From a checkpoint of a small transformer trained on Wikipedia.
Size: 8 layers, MLP 512 GELU, vocabulary 8192, 8.44M parameters.
Architecture: LayerNorm before each block, rotary positions, biases, untied embeddings, some layers without attention, local attention windows, shifted keys, gated attention, short convolutions, capped logits.
Training: 152M tokens, 4754 steps.
Each number is 128 + 24 x the weight over the matrix's rms, rounded and kept within 0 to 255. Layers, rows and columns count from 0. Numbers have three digits each.

# layer 5 attention output, 160x160, rms 0.0629, rows 0-159, columns 80-159
173123092141133141142156125161155105171115091134108121154115144129118115109160115202165138128123111152096099129144131114138093120146130148140137119133162142104129134133116111147114119105134131124114142125121108098092136117140148127149144169
156148119127151091093106144121136161152103143118096107088114165195139117083135112090098102139111122107129092132131161106112127134109161153161136137165102130120131131128099103107156129132096098155147130135119133115119128107109138114111142122
105127128135123084162135129115156090128143148133132103095130126128169121126117097125108119124130142117105154100106145129135148095088158125189129140135083137152134162119129133128156192137163134136093144143129113131147131115129108161163111110
145141116105138139138130119139140111134102149125127117183159166177143119087122100181121142111156145153080161188121134137131127090136167160116109107135097125110068091155133120143087117134084097136160125114105156100108089118123128138109118167
135107118162125144144144134148086152146106174111124121130134143143100171103089153121118145127090161204184090147125186094161129161100121106154111125123158166103114136149088119150145135092090119170129110161059111136198126146142142147085131118
129106130216133135150126128103135133141171168157108140138127137112145157137117109134104151175081114111113118110136123118116124097084133117162064126115113128104149098122134133138127136094128092081116133114154140119148158104139162117134082112
113131098178138111114136142124132126141120168115118111142085114117162163164137113118115115137145128077141095131147135082108146120151103109108158126132119159154107145097104125127104123165108112148110118124146152142108160077169133092092110135
084105140111155125157136151150162151118137168151139105083099101123097135146035090152123150148160112126108154102149098123159132170148110094097087100126136136139129179101109095121100088129107144099114139140096149158119141102106118155189158096
123107138125121161122152120145144123111121138128133149147133157166088158121139115180141122098121187120133097122143076067120138122123120143102116162138164120128116090181127122141120134100108130150131140146158156077125210149095085137132162145
160117117109076140133126108149159134118116118103102163086121109113133178114128152136116129118125127052124156132123159132106096154103153107130100129093175139112157105129131137142103166163126123152106134117130102122082134136107139147118161148
156090120101127111077110107149155116125125105130095119116093118102070103155116098139178079173151120128182150093112127130145187145171139136145117145114098169119178090105153090121113122147112147139156133100117146124148094122126101138150101132
155145114125145109116100180131131170156124126135133098125095169142111106137143121151154092059154108170144119093136093097115124129085173124148149174166159147112149136163105136154106135149105130137115132128139104146117139113088148160149136143
131122157091126143146120203138156153101122155102112085086143118129153098133123161135142067105141130156129169113141161167178136108152118094164159135122092106128107153105140112115134144134131123158141103144121132121131168083090104118144118154
157143148146141135136117147147109138125097103152175126151143103132119102118145114119103140179160097136087146114094141102119115150106134153111086103135129085144131134126141120161120151119131138139122111110115150131127107147111115118137095147
126139134127134128147131125120136151105135137141121124109079169154131147123125127153128137147153175105155167119100114129120138136146101167173104119126132101161172112119096127128128127083116110143121134138093105131149138097162120131130141155
177126097116090124128103138147122143148122137124124096098124167145069096088125128081099124094127099092121107118130144085115140162135153117115090139135131140162166138180142123156109149100154124116075122101132115121114094106115134130122127114
114117144110112127161119105153122141131121138149153136159116135097136146104123131121151116140146098081108126120113119122162127062123159175121163128169102105086123125130115138123114136115159163164133130088121098117133145150145132124111083124
144137143115158139159107133122111126157096132116150154155116135150110130115097134137134181098123077124124097152156128196171140079120120148130136108134101098102119139148147136111121141120106130107094144123148139137107142096162168152135117141
121104117116129123157094133114149104128137131134150108140181167114151150112134156135130118129151098142133108172105143125128214120140150169126156144147104143150126125159142161158112113131156195109174125156102114090092123156153138142119112146
119151139171091134114144146145126151157125162112129106097139165105100093094112098159141135106147123087152131159087153124067174143179139148092154128144091125147123116120128088069117110115125120099113109100112138095128141172125148109143128114
082059118040138117161144154122161145089141127123113170174168135178119158111086136084111089133112159151128120133135075120132126140130164141156100125105137179107128093133133168118151140136133077120123128100159137125095147139148143107160133141
110104113117153126101143105141123140128122109111123094074141161119142126157110133144161136080133129195130119139123139109070127121093108160132116129097128102151154119141115140162146114115101149180132178105109169117165146104126175097151099122
119153167129145181098117186149076120134109115090080188166084126137176127068151111103140124134120156162095074134147124111140169172159128150097138085124153122156143183153108110121141146112161176154131140141132126152115112143132142110120113133
139171140102133185117137144088138151151120093151110148127105114129096141149165110161094146173138162109128112131175095138099092170140114138150140132105111129131157114134105088142155148114120128114129130118128127153145129161129126109178150115
179162121138109114121107134118135093128167153152094113119166168144156156115122100169114115096154136104128139134156055094112119102169139118176131150105100163119102148111111123140132115147110112107109130086107107123151108119095132121127121156
098150130195114128098136088121139145159146108148169131146105134123099102148133100092073102140148160156093107204102107107105138086139121129137122090154120131122170138144117122138106124120155081083140076133143125070142169149138111081118144140
130096113132106156119144144098175129137133123169142158145128067135098129116070119114205118117131117108152100123139139134137134145118145130105139164148173094143108148132120140141107165124115132106123140140153173127114121172139136140156155135
103147133131130163101146135093113152141125086136119163131168076074145079134113114121189134087109128158143076126116127093125094111133105105127129158144143140100066107116155102121098157119115127138089105144146158118119128095135126131142077106
113152133146164133167106108111086143119095134128090112139136168100121141095127078173111117142112133084086119157131124158132099079130116093138075124142120204128123104149198125121128142131123140113097127170161140156151141128073159096163147116
101126140147128141134133140154129128112104120107067100119157185123094114123116181125141146081082183084143133117147128131130131185096128107112090115147135124139146125142146108111134148166086142136098141125160127113104127127121116113115174081
115092107098142134125149153098125145142118125099129122136095113149175069139144115129099178123128151157156121218104189126188092132171139106132074120098135130147127123132173111141120071156123138117125125118119151071104151144081171129111149118
107133150123156105141147128130124123143115137118175133154115179119101137112158122138125138159137172125144106111155103131106163119133098084117187135144117110108151087109135135146153106142140128142156138119100101160182140122170065104118113120
138120090162134128128119119098125150136168140111157126095065107127107120096102167143063160041135165169071127116127141150102135108160082120104228150106101087152082134168143159108122138166125100126198115143137124187111116161158185158117106108
154155133074113119116125122143100124106125140113127119132099126170152159133134133150170107101145142144154096131147133127117105123134143132159100131096105147118115156169088130115111133115126094164154119143175153103125141134109115125092131138
078115115156129129109101148101107098127168145110120119144200120093141176115176185156109133095130126146135097125124083115117089163145099104150084169136108091086126105126133114157174082121115146138132118133126147121080159141131115129097129161
156133090122172110136124141147155116164132113120121097148138112144078128125163146140150102153107128142104121154117144158118117129115194104146155136155150118165128169144081178139119120117122097134128188117135157126159097133115117097101140110
160126118127085097115129192154133145096152135090112137121083089146134110158106091132170161133102155116122085113086142107148130110144165107135110131119142092097129134105104150094132136162147124153144126146123097119134165109147153109150122124
100109109087150107105117128127136106128123119120147195150235101132153105194096083147158120141126085123173113139161142150082131138131130133152133119117095067141151145147113140118152145114150139113085091135126101113145104074144147102151093118
158135146064153133137091147127122162134108102132163108149145135099182120122108139143153149176117098110105169171121133116121128081131130165109151129145125123112134112129127144121143106100124104123099152127099132125116106147142146109124149113
165129133105149122115153140147160126107139128114120114116138123126121107102097130114110120108106146105124108168078100123116122104119103155184135127118135128103138133123110141122146153151146087143120107145113072095112134163108152157156123151
136174116113123110101113131121114135159132096106157140108138125100140113151170169090156098089118170160096134089129143147134143116121138114123118128152113142116169157173111143122132109152147106135140145123117153155151124128103159130171156111
112135145139114136132099148136126107106148106126117137153091115109137126107130161171171133110142118108156197169070105153109138153128068086141138134121139141128149140083155114153128094142122093142149109129144097138138122145141152126168146119
122147126116131111121143105143160139089099158120129110136132122114167134144108126140104135119114120118120082134105134190130139152118148138111141111123146115128088120113132125148104161138155150140113152124130138130127110106142140136126147107
095100095130118122148132095095128129121123161127082156125121157141142115099123118110168128159050141087132139137089142107179133128122093126106169109127120165171136187137101122150132159168127149140151129164098080137131137160088121093112135105
148123145109137135142125114130130113135142118139074107138098105136127155133148187117122122157151120145151139154154131099169150100097154114110118165112138123123130143129166114122096135108084126121125140135136076182143159182151152095150114131
114133179152127144150142084133139133117117138131135144154114119202098120109158125129102148122165144146159145114099095098121135094110107107100109165132149107156083116090141087118129148107152077144127143182094111101155123144117115155128129085
118115092136131100129138130117096152143151148098100134108126133160158078097136115156105177151087109143149107119138176171106106093094109122150148101117142115125130117119171126144111121103127139112141090127149102175102126126165146130108106111
136125141109118172106119142140151133116141140137082149130139109104128095126156112164079151158125105130114129091145136093117103129129151104113158119117156142158120171119121143146166142093112125111155128135124130098119104122131085134139118108
118159115125126157134181135108167156113117137131110123165134125160090126068111148097110104167175113153172127157116137119145108168127150145145132165106124106165124108174127133142147175148143142108123099131160120118130149110125145095085184149
120133138151120107126150126114109114157139129107112122163117119166112108121150116124139128107135100138151165083122121142154084153127117188089131104137135150120121118137128188153140132153122132116161151159187122146131136164150104165110092110
166170146122143115107133114110108105133130103158167119146079169095141144139122166106128153143095163132140113075119122157121122172159160145106103156160149138126128107157127089163127111128141098114161151101116128164135104110099130141160115157
098112122170152130111158105120138125126097122127117162174106119105109146160143134105107123096168133127107162130155181099125131137091121205187107149132143182121157136145159089104169090107142101143088117140121095148119102151132122146119107141
151116158164136152132138127085124183162105133126164101102119119151165119166148132121099136102093089167075115108194112127176160180109101145190165136136117123139091143083162133150169120085142115133106101165151137110145086128193162102192135134
129115143107124122136118150136125124126108088129078112095129145119104092156147120154170132133175142096156123067085126102166138086099095105189176078126136133102139173121149118155148112142152133124109154146150121121094156132139092124120094096
096139120177112159122160139142142104130121121123133111143089153184105094142072114115126090112102099094138145106074060108140098096115142140106088144128143125141121142141152112114108127170083143120123124085150076148123113100113099139145116154
134101105130124115119124136125121160100119146134124200128123128153114122127155165133120139162130110162111148093134146135136065150152130140102145120133141145127124113155138158124124119132115146172112118132109135125140133109145126150148139140
099126184123109118150179133132137120118120136127115138108181135127134157125072129116118126141148103134130153156127129146128141137085152108118163145169131134152118082125132135131126147192117127088126130153116130159137148129106143089138121095
136138121097110094133123111123157149116144131159127192124145157181101144132118129166129136102127109129151124088133102145136132114133121118126129084152104118102107145100155145134122088180129140138122094164118108122122119138147082135148154124
125094109143156127133144114099170112141149134114126092156157162108159124142104132161117131169119142117145098104109117102163139130132125149075137110147141121163131108120133120152095102125157140158151092066120135121159146138114145165158085135
131140131187138099111145125173131107146123130151162123173166127144097135153140145152132173155151136134147112109169159100125155130101145065136118092146165122128142112080171146142123156144154133128114161163126148146148149111129069148107111166
115138109165127133122131135131110123147120115138123134093104122142083111129080130074111120120104074153134171150146121070151146134141120139111120086123155084120099162102142140117131144138085126125146096090149140140117117140177109100162169150
106136151128129131137157167144126098154122144097072161135131173096105074087150156115120131105152099132123132110149120145170112113124147126142112137138132081115147122088122150119147131145126107112129120124160095106098089167100120165114121111
116120072193117151095136144157129133153144131126136125124101151129123118137115176151103126206126154147166092107138134165137131102110104148109089116099147111132115051145118128142119127142108128158119108114110140162118118135134082120150124117
092133114111141118165164099162149106098155142112134081080128105121137176096146096149133123131189144149137124130120141159129107134108097161146108109154093131130147114099139125129124151085134109129090142159134110134163150141082131121102141154
102123094128150130157131157087146144115159138160155158164124118110136148117124133166147154138087136138192152108140106107120117106123158134140145108124118131139132130117133148155136113121162126112133106095139126133149131147113084079099155098
169157167172120141109097148105089119117137129134124080144115107095095111156133101166116098109153169159133135080116066137077110141084126151134138079086131130131134102125109139135153122136129152105145174154121140126129087129115134151115126174
167118147090117102116145164119160161140110103124148147122145114092095160137136149107120100114067105092087130085138121129172125081150118178160135115130153115155117102111131094094141155104141120198164144105167172116111099129143151130161095108
120124105120133145092113103153096152069128122126106125132119130106114141124129148120103150102151131159159160145136145119169131176121125155138139149143159144145117116136144114128095103140112110146093120181178087152127170126141099112103133113
150136103138103129137132135142117118109152118151095145070172110123128143110172071097129080169127119136071078127120111211145165110112200145130119126107161104143122143125148127101137156115175133123119158131068122088133142156139154121103149128
128125151087121133124123141119115089127156120111168134159130105138123124109132133090145134145118152141153162130142102141136108143164109141139127123109125149154124124165130192104126109119135136130138116120138128154150107136096107082141138160
156107183110117134136123112134103124128105108147143122138136138118134148107130166117148098172188039077142128122169149093108201120151129115082137120143151130161124154106144128124122083152175123121137121073152160130114178138160107134138119143
094116096110172092118058093123148118191089128148130101102171146149109122063114084145138101115143185112071115090154166171129085141129136119112110110129159115131114126130118138111136095103121100138184126156133109144168131135059142143116105138
138131119098120149113117159123151167112158153161179168114140110134157135126122139139179119119107099114125135152130134046081089155137143120121089117134137154128101120099131119055142184141119142108126128113096107122083120148132140160145140178
103111157100126180110095117135129127152145091133107107096152184124109127208138121159177101135047135154148158196106109142167145099102071135095158115104082109106099125122179135097147134103140128138134185129110132108105128139111103132113144132
113146103098142106124097148121143129104149145139124087102119124119075180148156098106199141091139130091092126142178150125168129096101122138115088143140177086125116113155119138138149110128104077103113126146126127122153135119168134124114111131
091153182141133100114113105135139132169067107103086125145141146098093137164137133140162125127139112136104147105130193113108092086134143186120122119113110089142137159139139115117142094115115099068119075092137134147109135146129102147136156167
168111113136087152110179138114097095109125114111106120119117139138157110163140132128135136116099109116104160164171098092149130145166128169134132125154106139110109132109126127147128101137103129119135141120132115118126139161115112122154148132
129133109119127132147177171142142190130118134109151173135105171150173103181114140148102106115127177099142169131178129176095128158104135139116124127124156160131143118120119111115100110113081108159094208093167093150128110158134076135110156114
097126094099165109134098135140092134127139114106144172110125115137061136165192130127144114127125136107151112146095088111129145132127100160112146153136118093114108132153107152103071093139150151132148134146144065081137087133129108185119152084
118127138096130125135136102120162145105102112112133086121172162122118099131079134106133146149156133117111148144133106110110125147115141138099143127109149124129145134131127156114093105110102114107136130122144101133109104092100133082130103170
130112157122101150082117134112102088147140147142120094106097121116110153100116103110151136171105145172123125154120081117122113110130124162157151114124098129115165106112098136129137149119123130125117126099121129116127174139104100151131135122
129100106156116135110115137123145106102118121121137141118183155152124149131120120097128140117148128121078140139123099078152124127174103099125107178113148143137144146128130132147149131150130111134138116138105150176133108099122129156081183148
095125116139162138107151153129138113169121135130148155094097167101148156135128128107145134152106097129157161162074120155038089144113150086152149124110147115127148140106124136121136109127121182160108092160168144118109107120142152135159139141
139117160111096083137090131116121106153116120114132094110123158119145153150137100123122105131104121131136141092142155143117128141101086114106087148089124117113132116104127121162103169165159152119156100128120122136138134110138149132125145081
117139117156113150112121116137125153129081097123139119171092166125124153155093154150175151123126126170091103146162138116130118110103164085094091122115123136144173116121148131089123175151134109130149123112173147123138095111131125119125134145
134138115158137153104148083140109152125128158125137162143094116164142121160108175102143109114163110098117181139114142185144178158135118109105069072091161139147121139119123122129107123200108097141129136122126121078199113075167156139093138118
141129127155115134134111121152158098117130119136123145097127121125105127076110133096116148122106086140113097097107137129078119159133130185105112151173152124115124122114135106090148096110135130138127132153138141120116144108109131118068118156
146128128108160126102138145117140111115116139131102123113116130127160102068132110145150103150065138182140144120127104137115181145133122148076079129134093144100137135127161121112110159122118147099108126130144148146132116162090135119136076123
165120167143136132127136115122130129168096102164109162153125125173092137146158147140121122149097061109125175119134067152095112141133143087129157159138155143132130113104126119122138102112119184067157166145114132154120088102131128090173161148
139173177103192105158084093026141065119171077087163079194099143093118150128138116078136139134041050145147174125101132149067114152147152114176116114175116095125119098114080054125201150122169154083164090121193126153190141110135137148108127151
132102100102130114127079118112125098087155093129127089165119124130150148124093128172149111135118131114133126104102172139123158152210179124150129099147112144137109163153145139151148114106175156113160155087115128131165150147113160134115143169
123128106147124107153119141108102128129166110147153112127110091132207127083158107118157193142113153120122144114149135086096201105129142126155093118173139135106180111089177162148121153148128120117162145085137141101122118112144127123100135129
129110127085122133101149144145145151099127089075138121124117137062125164108150090096145142119139154120121134100132147112124112135126135095156143114113127164135115129114139123114126176115151132168124096157092144138127123133113121137155097107
134126141119137129146154140102106115111162125135088130091120118124134127134140116129111130174118129123097170171121115149116107157112163120124107126146130117138138113125133117131103113126093147141168070122075101131107168120116093112118133102
139098132122134116133178141112150151121181106127179136116145108098091139164130113106123173136137142092166129112101131110133149149097152158127157122043132108148122143098110103129147156114103117129136166152144161140127146132120083133140127113
156143135129122131109144143138116143139135143121103185146089113126117118213075138172144129132160159171094119104077127128102133102133189102128122120152065112183133072098097108111115127169109137145086128112111156161136108138097139120135152120
122113139133138142105115079131132113123114123157119189094134105133100144105110096146098095122121154121118163144155154114121141118096135114074109124091139112093106159143138114154148096165126158115137159128129132087126121105114145115146106090
129138138121146127202164170162114097107118105113138106112103062122121120131079178159165157127114132085111119144132140132177120134155118141178125118154162136110128131122059133145109084120139167138084090123090140132156091093128118163129134170
128137109131126134128136110138140109115147154132131131125125090148094105130132149127154075141129158095129072155118173133107118112110084143118159137130088122140104151141140122138136136129104125115161123154110112153113111082159117129144121113
142119116123098137133156126110167139088158135118115113097121151111155155134110109077141141158140129139120113095136059128129088151088140123121190106170142109170119111154133159122124117123137136116098116123109145146145145148130151198119157088
128121108150106111143132102133130129125134150106137137141111109145108088135139088149080087149121102148128098138119127105136175152095105112147152107110145138124146089151090126105105120140114165123105150153125114140147125186127091150155125143
147135138114101153133118118129108137147104099125118154135124148145134174094088160124120125131141142148124116108150113154144070072165162123110190143135133091134134128138132135106134121186098159138116123141157118094127086142116143109157149142
142154150124117134090102129112129128154088109155136144117163141101154090093162103116103121131115129119180155101139138122118123129139091127124120111152111125152092164198165111154131108148153095114083116117117159136104131139113106131130125099
138152153094150122095128123102151116150135130094134155109109131114105151142182130151143163141149150155122142171159177104097126133164118133133114171143130132156147127144138150134128108131118103107136116180104153146165142122158128105128096102
136133119145106123118157105139120095156118128111113113153140162190167138148134113071128159117121110115136082130114133119152134093123102066179093093155097137175175149121161103121078103130154115120137167186117140096111145116170097166128137173
129163102129138121135103145143093139103117130111130159132105145114120127126189137154102110076094102121126112099101108175167136159114109114137122170149157132113093123099125163107139090131132103101094127101122087125122108105137123114117098093
116064139131140135170145121134129107098110110108159114123114130128121113146164115151156182121149075115099141141127096138169117214166110149120139104174127171131108138083162116127111139096141109172148123127110110086150079164158125111133157122
119098108181096107148108087148115139171145116136074124162164112144140104132165130135115146117187101096118132123061145137124108172105117167113150135131091138125125099143072108121079146134157165092117129105105145105118127119163099081145109135
095114101134090109153145147154066133146175161134112113164150149120130107156093069078133185120168143147171158099198119178124112098117131148104116081126147137167159169128131138100144131155109128115130131118125149160130165105138143143103139118
137133141127106140130115204118104165127087134140132159107152116159178153089099098129121118109152107122146127115157147152131152143152078152142083160114101119157149153157150094094105090103147138148144148159141128124133109104115088115134101165
165153122129137086164146176140135140135096156126160131133105112092125142089128135152140114141191100129147145150093145174140067127107058110154141130124130125145117157104093158158114115120133110101107117111139098142106114105114139172138124128
143095103141144152144120107124143139102128110142105159092140130098113105115074200143115128131123109083098111063105142100120164140122139136180133141144142142168096087090138135133149112152108110077106100120125172109164182143138169130161098136
151105159118110100136133159177121112148083112122147098112131101173124138175125094127134079075124107060136126206158173111129099194091125144123166125098125147095085124136137118097102133163133110110119167169077142131087118114124131103123100157
103131118078122129169106183123112163144136151134119126126146119141113120175131116114075115113125123106124162145150159151102085103118110118147162137135102144136117131133123058127103122109098099160154128157149105124115108160098152146113104128
125101134095119112099150109132114170152127110072077112171148139064061088136129165109133176127138130135095129120113141150097133097126116112143154143102123114142161053148140127126132068092144120133094143159147091143106101150111135099117176097
131127123173128165126139115158131128136140132124107152097155134127166155123128142100135093147120177114135112135148150116164148129116151127095216128133109139089166099121128182095119115176153124128134165148098184101170124097148129118121109140
141093143142139127114100120101128113150109106148130096122112163107127047147173092143101135110123122148164122098155087122079135188102184114143160155097087145188127101139109114145137133156126148114109128171147166098139113137117138142157152126
090165130151133080135136096140121131173139108134126125146140142093141116148119146118112119115134116124114134125131149138119103129127151081125129118134121113141113150126142143128149163119111129145119123120138114138110141109126147164131113132
111146119086137131093115116115108124105118141121181097145134139089155083125122176109111094151125136101102086176153111079155062124113140125094139120205092090093168135116090121128090126133105132135152109150140168169057106109124159113098148093
131112113126108153134133107149100129107095154130169131145090124131116108116178120087146088083116140107153147080084145134178138091124206115102113123120113124078145147114163159131108109128125133132101143082071138155143154154155128161069106121
126104109143142124151152126116139107120126114126126137116116117113128114132099118109116167087137109188141125133141115105150130139144159090118151125118153128137110131108106102165123140109131139102104156144136153170107133148132106106128155138
158142106132122130151145123175099105133133156117083139147160130126143175123128151124108150140087093106093139100129106095129134151132119104142115187138175103089141128116120122121093130109101153116145110127125179152136125158133141181104121164
139129125120148154127161114111120151122129149158159120110097143127119126133147083059119134133127085165124126159144115143095141116137170098113100126120144159096128137150139109110123125116173119108118092124134132145109121101120164105080147095
144143134148177139131139117110088087123122119137127107182113128073161137144141159084122188117164150122089139174104085156161150109098138168091124130122119129138113114161130150094146150154124114106119112120109137127163111134107118142124157153
096107101165137131129143092132120106140138128113123074144121141100143116138141124141099153143099135142076122095069180118162130155189156120143157122108133125091129153137114115170113131134143160114145098153177112110139121138128161140137116132
124162122112108101120132157124123112109168124127118098068120116124122121140135127091141124172156132151153115151156133147116102127168120149111113147108106137110152145128141128080147129097126128120175127113113130147125181090140146122150161134
110155122159139089142122097136092133153141147111174148097114131118171118110107159115109134133112134143123119098119165108130077116105122172134133094181125122122148110128081131153121144081120169124118130144123129145111140110142152111130124105
106084153126117128165142179140087171092134141124173175138136145124086120114119135126124175159119102121109115167090114155140148116127135120131137119139160108130105099119095137100146093092162141106152106154107116108089110129118125136151127088
164169124155134157119148132143147113120102098121096134116131089204064141115115137084118126132087178087159156131178140098134109087157155143105155143093157130088156159153119112128131133144167121172094096136141154152129101141161132085109143131
139144118145125117128098114085133114133169100193112095122126106150130143171113096206072159106111105158152122124161084198094141143154174184108136126099072094132138104126128167084106123136102149157107123144163103098174185170098126148114132125
118139115118114136096089109122123148140173137127101117155115104115146156133094187116104082107168097157120150161137125126119127128154083128149161175121108181134107116167101120128140116144154151144113105119129112105107138117158117155194143094
103150151143094135118112080095168093115126148114162131118145094129184158139106153129155148116113118071134173082106128151112114118156164111124153120106149119131117113167158119137132141144160167122128188124100091160117127128140118119114147094
136126121150144102127121129119105140135086147123122148111099102073112123147132098085092124127146136086141129155115091133165117100173145098126098150118126166142124107102118156110163117110133159144104127130167109158102081128149130184099104111
115104134127147128157114102135136105120158148161169154120112135157177113152122097128097105125136136110094142091113163109154126158115143103140171099118122129138111151155109142138127151087105113107109132120105119130096101109108098116112129127
148126120107139100102089107128139127101106121128115147109133155128155158192167143069135149095155143149153126145109127162143112119185098102092124155139160146150143119145126163091184196144130142108129103111105150118112090143143101108096105128
113119093141123146147137095132134119142151093124098109123156086146139185151167124167102131147125173130155175114081150114121123129141117141083125106111093131145143127147106150146121087120118131144114130152128113098113125126157132126134106149
154131151139106107144135152162136112093122173163138125142162136178142122171122104107101106114135161122092119087089156112136107110157090114117136078122160109128141107142113109079161125108103130077132133119112105146141146148110147156123138165
107124132129100109117125130083093117096133128134137115118113100135131154097132128150109128149123109168101114087098143112116112106126071107090105067156133135090125145146111121121130127140144156114132115130135148135125137124118120115121080147
128140104130123122151071106108142132116126148132135076143139148126098149086148121112113113141127136136136105147146141142098135167117092107132123163055162147134150146099097090112084125131104102105170087114125154136103115147134154123121110084
133132144143096159153110118130105113132162135154157108134145125085119136091155109167083101127083128099220149129147138103138085100144171106107149154129121128125135131136146126145088145130107173059142103115121092089132088140133073108113101142
096147123136160120146118128130146106141128169128117119127100110149176101128130123098129141154155123147148125106122124097120112121079105115114122111156099153103142139142112053125120176153122094115136136113129139114139125156169123143116125114
124137153165085152116130122119131140131154117140121110131121121140140126088105103111140110109110173089099104138131112137087134132170095132127139139137128115167136147129127144122105121099139115122120150096145135126170142088097108148137083124
097119117154091124103118034091114163153129088146154165158137119068149115094114095147117075107139166132192069160148118148163134131122112144104077149077082150114110126105103180101085144113159130115139120149134174165155127141122102132109145115
137071097087055088096145193196131205108110142127160179140111098108120131120109119165162170133166180110072098139100118147163156149075080100117096121146201120065156129165187145083119135126159137242145140062084104097080149080041069120133134109
105121148146167110094110150152122126112127124109192097132184098134140154112154150134125100142134133203146168136092088126167100157115130145145122149141115141117056120148092105125134138126144096150151156092148101143119131133159122115136141124
162099135154135115125105136116140133116137130160108133086187048132119109140178159143122142106151146161113101133121088156113129128108192141131135090114083139153123079133125118172165150093145130103147159138161128111101114095116180147090171141
121129127127120117183126144098136118123143153138096163098112160134142156121142169135157128107139100143113101127137124135104136098153132099101123122110111148132089154105138115129154111136099176166124113131086112141145148133120161109070145118
123132163124101127100142119123109131125141141133137111152138148096110124126091135121132167156123192115084133111128119154121155165133104147159108140149141103156151143073073140152170106149155146146144132109099102122086131175107129051112112148
136142160113086144120131115122075120159116113151154129122139082104101127139148144125130143149108119105106097146104144178121125120143104120124134115128163096154138126135120119131126149083138122169139128133130112112101149140129138123115111156
109113137089144123151099128143118137130122152167173121053154095111123053084134171172110130134140127137126175121172096115149155081128147121107084138099102145113082149105115156135128113124113118088116144094136128094116161140084131129104087108
149128161138124160122165127157145133171099145059136173109114165141133100127136121111120114120151123144157086106162122153134169130125099142150129128133111170148172162132178157190109148116104112142108131151088113135103138134161154144147107167
118080119119146119124180132135142135137134114168120131142183104165126110131101091116134156131090116156109143117112140116123157133130097099099146125073121112093131118146110110161179104138156081132121124130104136122121130105139123140133131136
136142107112140151153082134162146121108153125117064158140128096094148129179130112140111147186105108114140090126139109100166117141122111121146121233115117089129131155094140121164126133131151132181086133118140139120128129132148148152135094154
067092135099128121135149079123106141127110154148137110094096116174164148123118145143142160066136109094156076144137077131146151109064108113127117116122116112055132129114134144120109143104092095110086142162105146154121119131112141120140113098
138151146126119118158139131142127155143114125145142177108141148122125209142147132145075159063108131161128153111115149135167210107131086164124131147130122139173111136156144123114188139115075158119155142117114090097149133107172092159107122100
138195160084124132133159138151088135080117112135159110165149121128114161131109111128134086128125096152138136139101148158114139093127130115149121132139106119079123109113111096156113134127157111119125170111147112098136128111147122150125158150
142139132129149154106120118115143115113129118123133102110163121141113079174142176135136090166157177112141123135156131133121151156130086107149130118095138110091118125122164106150106131111130157116133107093157113118187092092142116124145165107
146144096141132169076102082126138109105126118158081116203156087151143092074165163064163164094100161124116173121127107163072144107116120093131131153139129123118131103066138156155149133085138119152168132095129154160119138091057135150126145114
115157179084112133111091115107134131104134148122145134152129127121147111118129163140120111124113113112119115137148156167118123131117134119133132128133140091089106128154164166125125094106111122162099125107148158127150080121109166097130131117
138110138103130118142114101139156131116133132150146138146110090128143153114175095136174092158139103130069165116168116113123119099114121131109168109146161159101102172129140145104122076102077131156163117106152176111151113163141143131127164118